Each number is 500 + 40 x the weight over its row's rms, rounded and kept within 0 to 999. Layers, rows and columns count from 0. Numbers have three digits each. The size before them is the row's rms in percent of the matrix's.

# up: layer 5 MLP up, 1280x160, rms 0.247, rows 1207-1253, columns 80-119
# down: layer 5 MLP down (transposed), 1280x160, rms 0.0431, rows 1207-1253, columns 80-119
# gate: layer 5 MLP gate, 1280x160, rms 0.236, rows 1208-1253, columns 80-119
up1207 117:622510474490470556486514434493501451495446468495531545478538483539465482433536508482533453553552453498550431563508568524
down1207 113:481493501530528455530514484421510509511420531442534540480564423461467512434418452493432463509557554454476544523513493604
gate1208 101:539538501464548512546548462546543560425547462565522567492489506486501447479476515521404442423509524432504523474496571457
up1208 100:507537532552486516507513420504579493445507518508490511526509556433501467498515473513436471517462575429491527524539527437
down1208 099:499570502487479533490535425538471580491491517516502494490445542500516455506532444489448560549529490473546494476537504491
gate1209 102:483467514561516555518503510502462531518560396470399455537481607532477558505559434539523525549459465493521528539517449515
up1209 093:530458487449453441489417479508542437491438515529509486486535497502424497470539510506463583533528480506494459541537541476
down1209 096:516498536471551454490548543474561461485460546544488516498470449480506531484514564600461461556512540533478449469531582492
gate1210 099:570497564468504495433489483531454564523496483505433528493546532520504482521500537482445466538427542508591533540515515494
up1210 096:469485499528477493544418501506479540477533483505520486475563489560429533504502503471427498495497493555493465488489501496
down1210 094:577468446522465482500514516534495456518552495508513503501490534575548463554460508496493540460489475513447465493562432528
gate1211 096:531465507469476547540459523533474555517445456555505444458514519543485456571546508509497573559538446560434508489530551544
up1211 105:513505469524504585417438566490533491504395491507438464497518521494508519566510511536544513620544497493495539536475540539
down1211 111:446535560471522490479532494506487489432598477459537523549502498511505548451504533523464442447476567451518510516533470451
gate1212 100:381421472549514507517458448496542477461521519493501500514535470484553536479470491463530484533539539546528441519540477471
up1212 104:543490521513506544507535471439474537477501533507462452517562519546516493474565523508506506509534478571524502511438576476
down1212 103:424487487537454584537505493507581502562573505449480441485438468501638499536513467456504474507481494505499441493513466518
gate1213 095:531441524526503515574493487515467549495479481578469543540472462538471501530528483554481470551552474518455471519473572551
up1213 088:482473516489482535447540518468524462499528480452503479523522541467526488486446538546463541502555549533472568439526565512
down1213 095:486509500482468540502497573533517521415427452496489509475526491480529504582535500472475444481505477451493530495510511491
gate1214 099:495588486412521489521464510541503475486584453540498459497470505489535520494525482549480479456509537541502520444524513448
up1214 103:534556540542460539459565467590513419507520527500549507501503468491455502468529434477495530512543546554512517450585484449
down1214 102:471488524535478552480461476533554506536499507543472565461457506503505489511436493496479484453447584525485576460452486553
gate1215 102:514491584508493491536608490514530568554514472505447522590476478514526512506466445468475438483463502516527436520570462474
up1215 097:485525554512520502455511475491496578481511524424471516538555492511541588462524443502479457484495516488520491531524475513
down1215 094:442449526500525452507489471473559504504447519445476485480479443482502510507536462478528486617501427450488501496458529395
gate1216 103:546538471520442504488451484522569473441499486511551512541551485491489541536470495511486463481567459516509515479527552508
up1216 106:364447542428520451500413449524521553542494563517476450524536506456578545604573506539491442469507509492473477491474545468
down1216 107:538499466551513495463582545435515487566521478468500527435468487506532364473478521517506486500462439511494515598523496470
gate1217 104:491483503492471489471496554568570465467411508491483543531464528505579441450552520557553435436481456500445489563510562541
up1217 104:482513516509550415516591489562508596486470481462504506498456489447548505548552517447493453442488487509473466510515538454
down1217 100:455524465608484500537478537464501473488543432523477440548534445511511567527598593536518542532513519533441448529552509515
gate1218 103:517535520432531510590465539449494420524474452573458544504538507505582474535436536511519480519431504490443465493557584475
up1218 101:520565479499475459498463450585431497539553621510538519558533575509499541472517527486430515537454443418509511530493486544
down1218 100:613464549529518509500492467472553542483492493584572484492527521482541580457463425555527486500546449491486553515523464512
gate1219 109:564484470549528466477529505472476514490463502542530484514449467434495528489472460448451489433493540496502466499561578425
up1219 109:518453490426471599450573551499537483523459448508502541495493516498500548496510495510511486496478503476512455461517510451
down1219 103:522487492555510507526542526475438532505451522476532450478508513441486506511505499441510584512481440481529534511448510531
gate1220 097:523518443507441485515444529440551487497534451441500475520543535443489504488537587522529534494457501524491528499468546508
up1220 103:526468473562409430528451505430455452541492454481493467472554464498501488521600521518555483539526481554584545550518468516
down1220 099:478484485485555564504465455523516503481489517472505526479473532571465501478506476492445493515567498480512480483544490477
gate1221 099:580493502489488494445486547549465505458525519450524464563582457511463461499480520564537479550473494520574500487441451521
up1221 105:438515532432528551518558450510611405509452503601469464501510514562502478483524581486556476570455488509461524499462533528
down1221 103:509537462513552492527501529472481540513594478475500530573531538473511525507499466465491487471499484560513529567501471500
gate1222 100:491441513503523530512567428518542489489501474559526502519489419488479567516511545495468496542445472531550579461471498501
up1222 091:540494477504495525449538502499479486533481487497423502417578518545482478553513468463570536469567459546452539479524476516
down1222 096:463465494533529522419535539502583559451484540495500476560535512442427531484456541513516515535491484510533477490526550516
gate1223 100:508493574576516503443471513581436555397520523556477410459541506395551540497519447543562479543477470462537452517476483484
up1223 102:495487539535470509508516433558530482436543523507489493420488509497529509501473489524508570555498462474589488472479465475
down1223 106:515544509523497528486422530489468471424514543458521452440531506479504503491599463466564566509519480482518515441488466497
gate1224 111:470522534502526508484458581526507498432560498534518496461478460522494487448434515470426493600545533549516497448525561528
up1224 114:530449489452526587378544501478430501581380495534498490458485583522504546542504533450495468513493496481507466489440536589
down1224 113:559498501521506550494514506402523484527445517435478506542472461553514520516559434512420469505454521524462577620451420500
gate1225 098:442533546405608539461492477492460569475502522481563443487525488458522555519555491512523419436525525502551477499420518536
up1225 094:580481460484551502532455525478451484495512451491538489570517496524469539617481535561494487431476468486558526464490513488
down1225 096:564428538435556493479488543532492502483462527503510504555529485469517549507484510456528500546458503472523480523496458502
gate1226 104:506496528521497549515502528562561466466501453454562494461479551515464470489523475506459523507466421495491546477495497516
up1226 101:426476515514503523481541520515512499490590495507536440476490456496562488517539551478525440527493479477519525400543453486
down1226 100:507523494498475464488475481504535425427522550428564519448548510520506522562529521416518424530517541530465530483398474455
gate1227 100:504451480485475480512506497498444542547456568524527490534526457513494485512505470545450585473540480457457477533516424538
up1227 098:476493524459560546513511488489482442524462518460542543523564495517431634512545550578537560432483559573472471499495502506
down1227 099:534483563426517530540458439507517510507423466537554521500531491482481459523529532559439528540466492515497508585445537491
gate1228 096:486532530487528480492505434553465471491463577507450500553498497447469561502512517582537495488580430558433445497470525524
up1228 107:635514527489520435516542447524527521448474496426566449496442512548430467445449539497520500497464488470459523554467449550
down1228 103:533492554479481527492456513490528454573545504560571483467528490553597464504497443500454487444505464488540541521530502518
gate1229 101:463505477506473508460478529515486452569446538537536503426435491493482503407575534498579434475503587492557519519508482502
up1229 103:446508431508425484500508487512417504449459507471472437547471451598534512601481492462469567540545449502528493456513473511
down1229 105:549505482455533446493506431469485451495494509517430470474501481536444553531501505570484457511511508489466500516463449502
gate1230 101:511480591442494541476521451436532524423533511443533574510448507398566506454501504537482499547568598480474485549513511491
up1230 099:465522532463503500478503568523482520494501397491481508550533466529489482492606519508520508588449521533522565530475581437
down1230 098:500442511498521521535472475430458519450506494448419486525532550496552429430519472484462535455511552506434558543481425513
gate1231 105:510527515499482540490458484523481490537541502548529507548440556394491467531467441455491448501489466534510462462471479508
up1231 097:432506545456472412518509571494479562502489606495433445501505504464493493510449508564576540544515581432444521506460486524
down1231 101:465535513579445555496516478528460480510561486483547500546484470490479563524521503470463421498437504493547479462497487494
gate1232 100:534504489498452456511466463532451523449399554524496453488476522454509489543528538511539495445468506532490477522445506532
up1232 105:487460516428544546418551493493491553537511442450492492477554527491491515487471420511513542463541500466537493490548456474
down1232 093:559502530495530509579615516465494532439540479521486471517484552519505546550512441551516507456532518479481546506555529537
gate1233 102:506509542534486517456556566463526499458418499542467496469512517496421515520440482502409546486503467487488538535549487502
up1233 104:446447552486453523509545500493450478446559509461523436461547537500571476487423439551521519579462489528485456472466465498
down1233 107:500490508477475510513469500478491462492543483542531467457530423584538483484546537457502356544454510511471556503503499524
gate1234 099:508552524485420492512475509466480502551581486527365496457510491481515494502461464478550398561514494491529508555495437514
up1234 091:580492468529574523499482481515464516511495503462543490544432481582431505517445565507510514484437542455474526431560466437
down1234 093:529538550536452509537479491500488404508433555587496494498521462456495452558559534513517539443483537516483436477505490517
gate1235 104:526537543464500571518500522466420531525533500459511494534537502486541466435521491493546509567507476559495466526514520441
up1235 100:458514540526554395502461444488490497536560485537580493474501521498482424458478431479432468519523524544472491579531508469
down1235 100:469552479529510494608560543493465495549600547429538460454502486408554469516486478456521511475538523455455485576430523467
gate1236 099:481554508481511460533449500535559439459468559524486543455480485485498516535539486516492462506539481474514494485528488435
up1236 096:479513578466539528537576477472490500497519478548503468484559547473506518442471458480541477483504432492461516471536461487
down1236 101:462550409500454508466515579442438477461506501502549521559523501549538477543472534436524529519559518468472515537483533483
gate1237 100:501492481433486546462568500522524505521465528427571522522480422473516519521503552455430495512540496462496468528466551543
up1237 093:526543480507457514493486408421468483477455547465513490547490456493493533523439525498595467482529534519543507498566506527
down1237 094:518455519440513504467521453487491470488491533506510462467550476515553490499493473447454504518507553468493521556471503562
gate1238 103:485495458536611503472559496534516530423541503577509490486468531545509448575506554507482481430494435418486422469498519448
up1238 102:510471445476526562456572571554517522548512491525507500514451463483516541501586543441486409500528481504471501499534487432
down1238 102:463554493501506474534507456535527503494488433439520410444518462453521531525449541519440542528520521537457459463594498502
gate1239 105:550399518491506519593528604601535487470555465520483454503503490527509529519564491483503542491426511490493480496454536438
up1239 109:462506502468541458459523529459494470441458566445545487477476559480516504496464469517539456477433492585568494427574449559
down1239 109:466517487576549517455491474501460506478522511504538535473460508568560523505511502534459473512503540520533457457481468433
gate1240 092:501500488476512514553515555533525527463482511511564391490536476437505512464498499502528495491532588359504490455557578464
up1240 098:563479599529548486488509531475481468472548539520501496501500465527482525507497544549543516529414466459423511589513502441
down1240 089:469458516561592487555532557480508491560510453562476534500519446523472521523515411523516445454523458515500479524539489437
gate1241 102:491529430560606485490436509495504525471506434527564399479503448552493486563475505509523513524493496493469472519545493520
up1241 098:454534503473504523514492545487482527495501481550539511504507453455544478584509561492478533467462482524536491462495418501
down1241 098:545550459495490537496487524533503507492519515451572445467538473497582462569477570484506458465450480491567476504528469514
gate1242 107:492459550500566496562578554496478509466472519545499459474517486518486472490469531489468523522531517552490494512522593407
up1242 108:437499519540516481439502495509426453512474522449524514488516467464527484492501486516518526554558546454481548435458449440
down1242 100:460616491516472536500527511522489504454496494488541599478453557520572536507505546526533521461469423551485496469509470516
gate1243 104:443498447533454483525490517521510436588517496517451497528476507432462463532469528553530528446483545494444506488505488484
up1243 100:467448527469460578513523457407574492468509509515479464496481477550493489474487528513506596544426574491493495478516445498
down1243 104:455480537543514466522469448524555516536456508465500528588450414506519473509559527426493477559473526429430528546494432529
gate1244 096:500477483569533518516443470492480530529530521457527506446495534509490517527537469504479467462500563524516493494472543495
up1244 099:501517569519449485502570468513528507546432519538450584494548509574477501509503569515459569461503537533548497505494571459
down1244 101:506478509443502471486490414574525591484522476550476512520491584547490473496519393445522479537462510530446554521508505512
gate1245 102:468563452492486555471519589557496474498412480477508468543537521547467516525476547451489429551437516521491502484493509489
up1245 098:527458566470475506565591545576499488501541554541453501501509459513480475546490513511469491536550471405442515547496473504
down1245 097:486528482506465542504557465578537483515522475492502445524518451479441452595446455442428395560529536509513521486461477493
gate1246 099:518481514503501508501518493482491577460538480539513486506559469451513492521554488638510537529491439520536530540577544416
up1246 093:471576544537484517448537503543481551490486501508468495449491495443497466437505418529527488518448419455462476548517551434
down1246 090:521485457529489446434503523518567473536482430500501590464582460476568505482473479564419513538545384490505507500464504445
gate1247 097:530533521614517515514528491489511421504507480457551525470575528524517608475455532498514574515582566561493498554595511523
up1247 103:511540464503460497510581549451495393506493483549478530572545495420504483533553512507523570465499547575546471554476536495
down1247 105:493411549474539496442537473445491467538562519485512499477488513519549489534514485555483486488519542494455498473526494521
gate1248 098:486497494444531531544460476488450541462460562557541471488467467467509460534462459460423455399452477507440478398429481434
up1248 092:500498535450465466491571490486541499530531534525508496451536489523502495497505464469529470455461509497417583554510538493
down1248 096:498481520494469435504553486501458500592511492477521486476475518520432539522535476518589500485464540473486538600516542466
gate1249 105:534526515566460497490452537499614457562507575472507456516551442434499456541499455523453484456546470510433522535490548466
up1249 102:457512563454581513566553547524491463464499492486400539448563469527547564430455553493438608547514478492519489491511471496
down1249 102:502464534507523534529501502480476598526525407486520496529416553454551494471522512603559426483482517476496482422497511458
gate1250 100:478498423495535461549434531545510508457460485496462496520506529536465472440485515486478510492474537528481463514568491527
up1250 097:466478513462518494426552497467553463562572494475526521487512520538508524482561509487444475516490541495505499466501488491
down1250 094:557419544508507542540467436508537535490535478509462482498543470480535532498560542479534500528487453447559470481524548433
gate1251 096:490440482442510504479541552502534487460524551459535558521587443542474551540491525502554473526496431511549573479536485509
up1251 093:411520459445555524467405557512480499495413418519518493528462529521502472475515534449537505488524464470504514452526508512
down1251 091:518441482436452440457528415459501551446598499499503442475521424585466470506514490497493404483477547497480512451567468506
gate1252 111:518511584567461536494531586486514503466562516544596523544513457456494516505458512556519526490521539532576548504492433492
up1252 108:458497499447505584454540556527548505491547532557529511515456474495488590503485491469479463468504502548532515451534540502
down1252 109:467497546463482511456485513521504524524534488491552409537537474371569528417468503529549513573544501489548490505447490549
gate1253 098:524414481468471511557486587497575436483497507639524469524497515469470500508499482412501501489501562536515461492470573530
up1253 106:497542524573528487557492492498501497549507538550571576507516480561515547483486502481551543439489559471516497587446571527
down1253 106:528484493557446482522515515494397528557482536583439534479508501527498482487455519507506494516502539463556561528590481502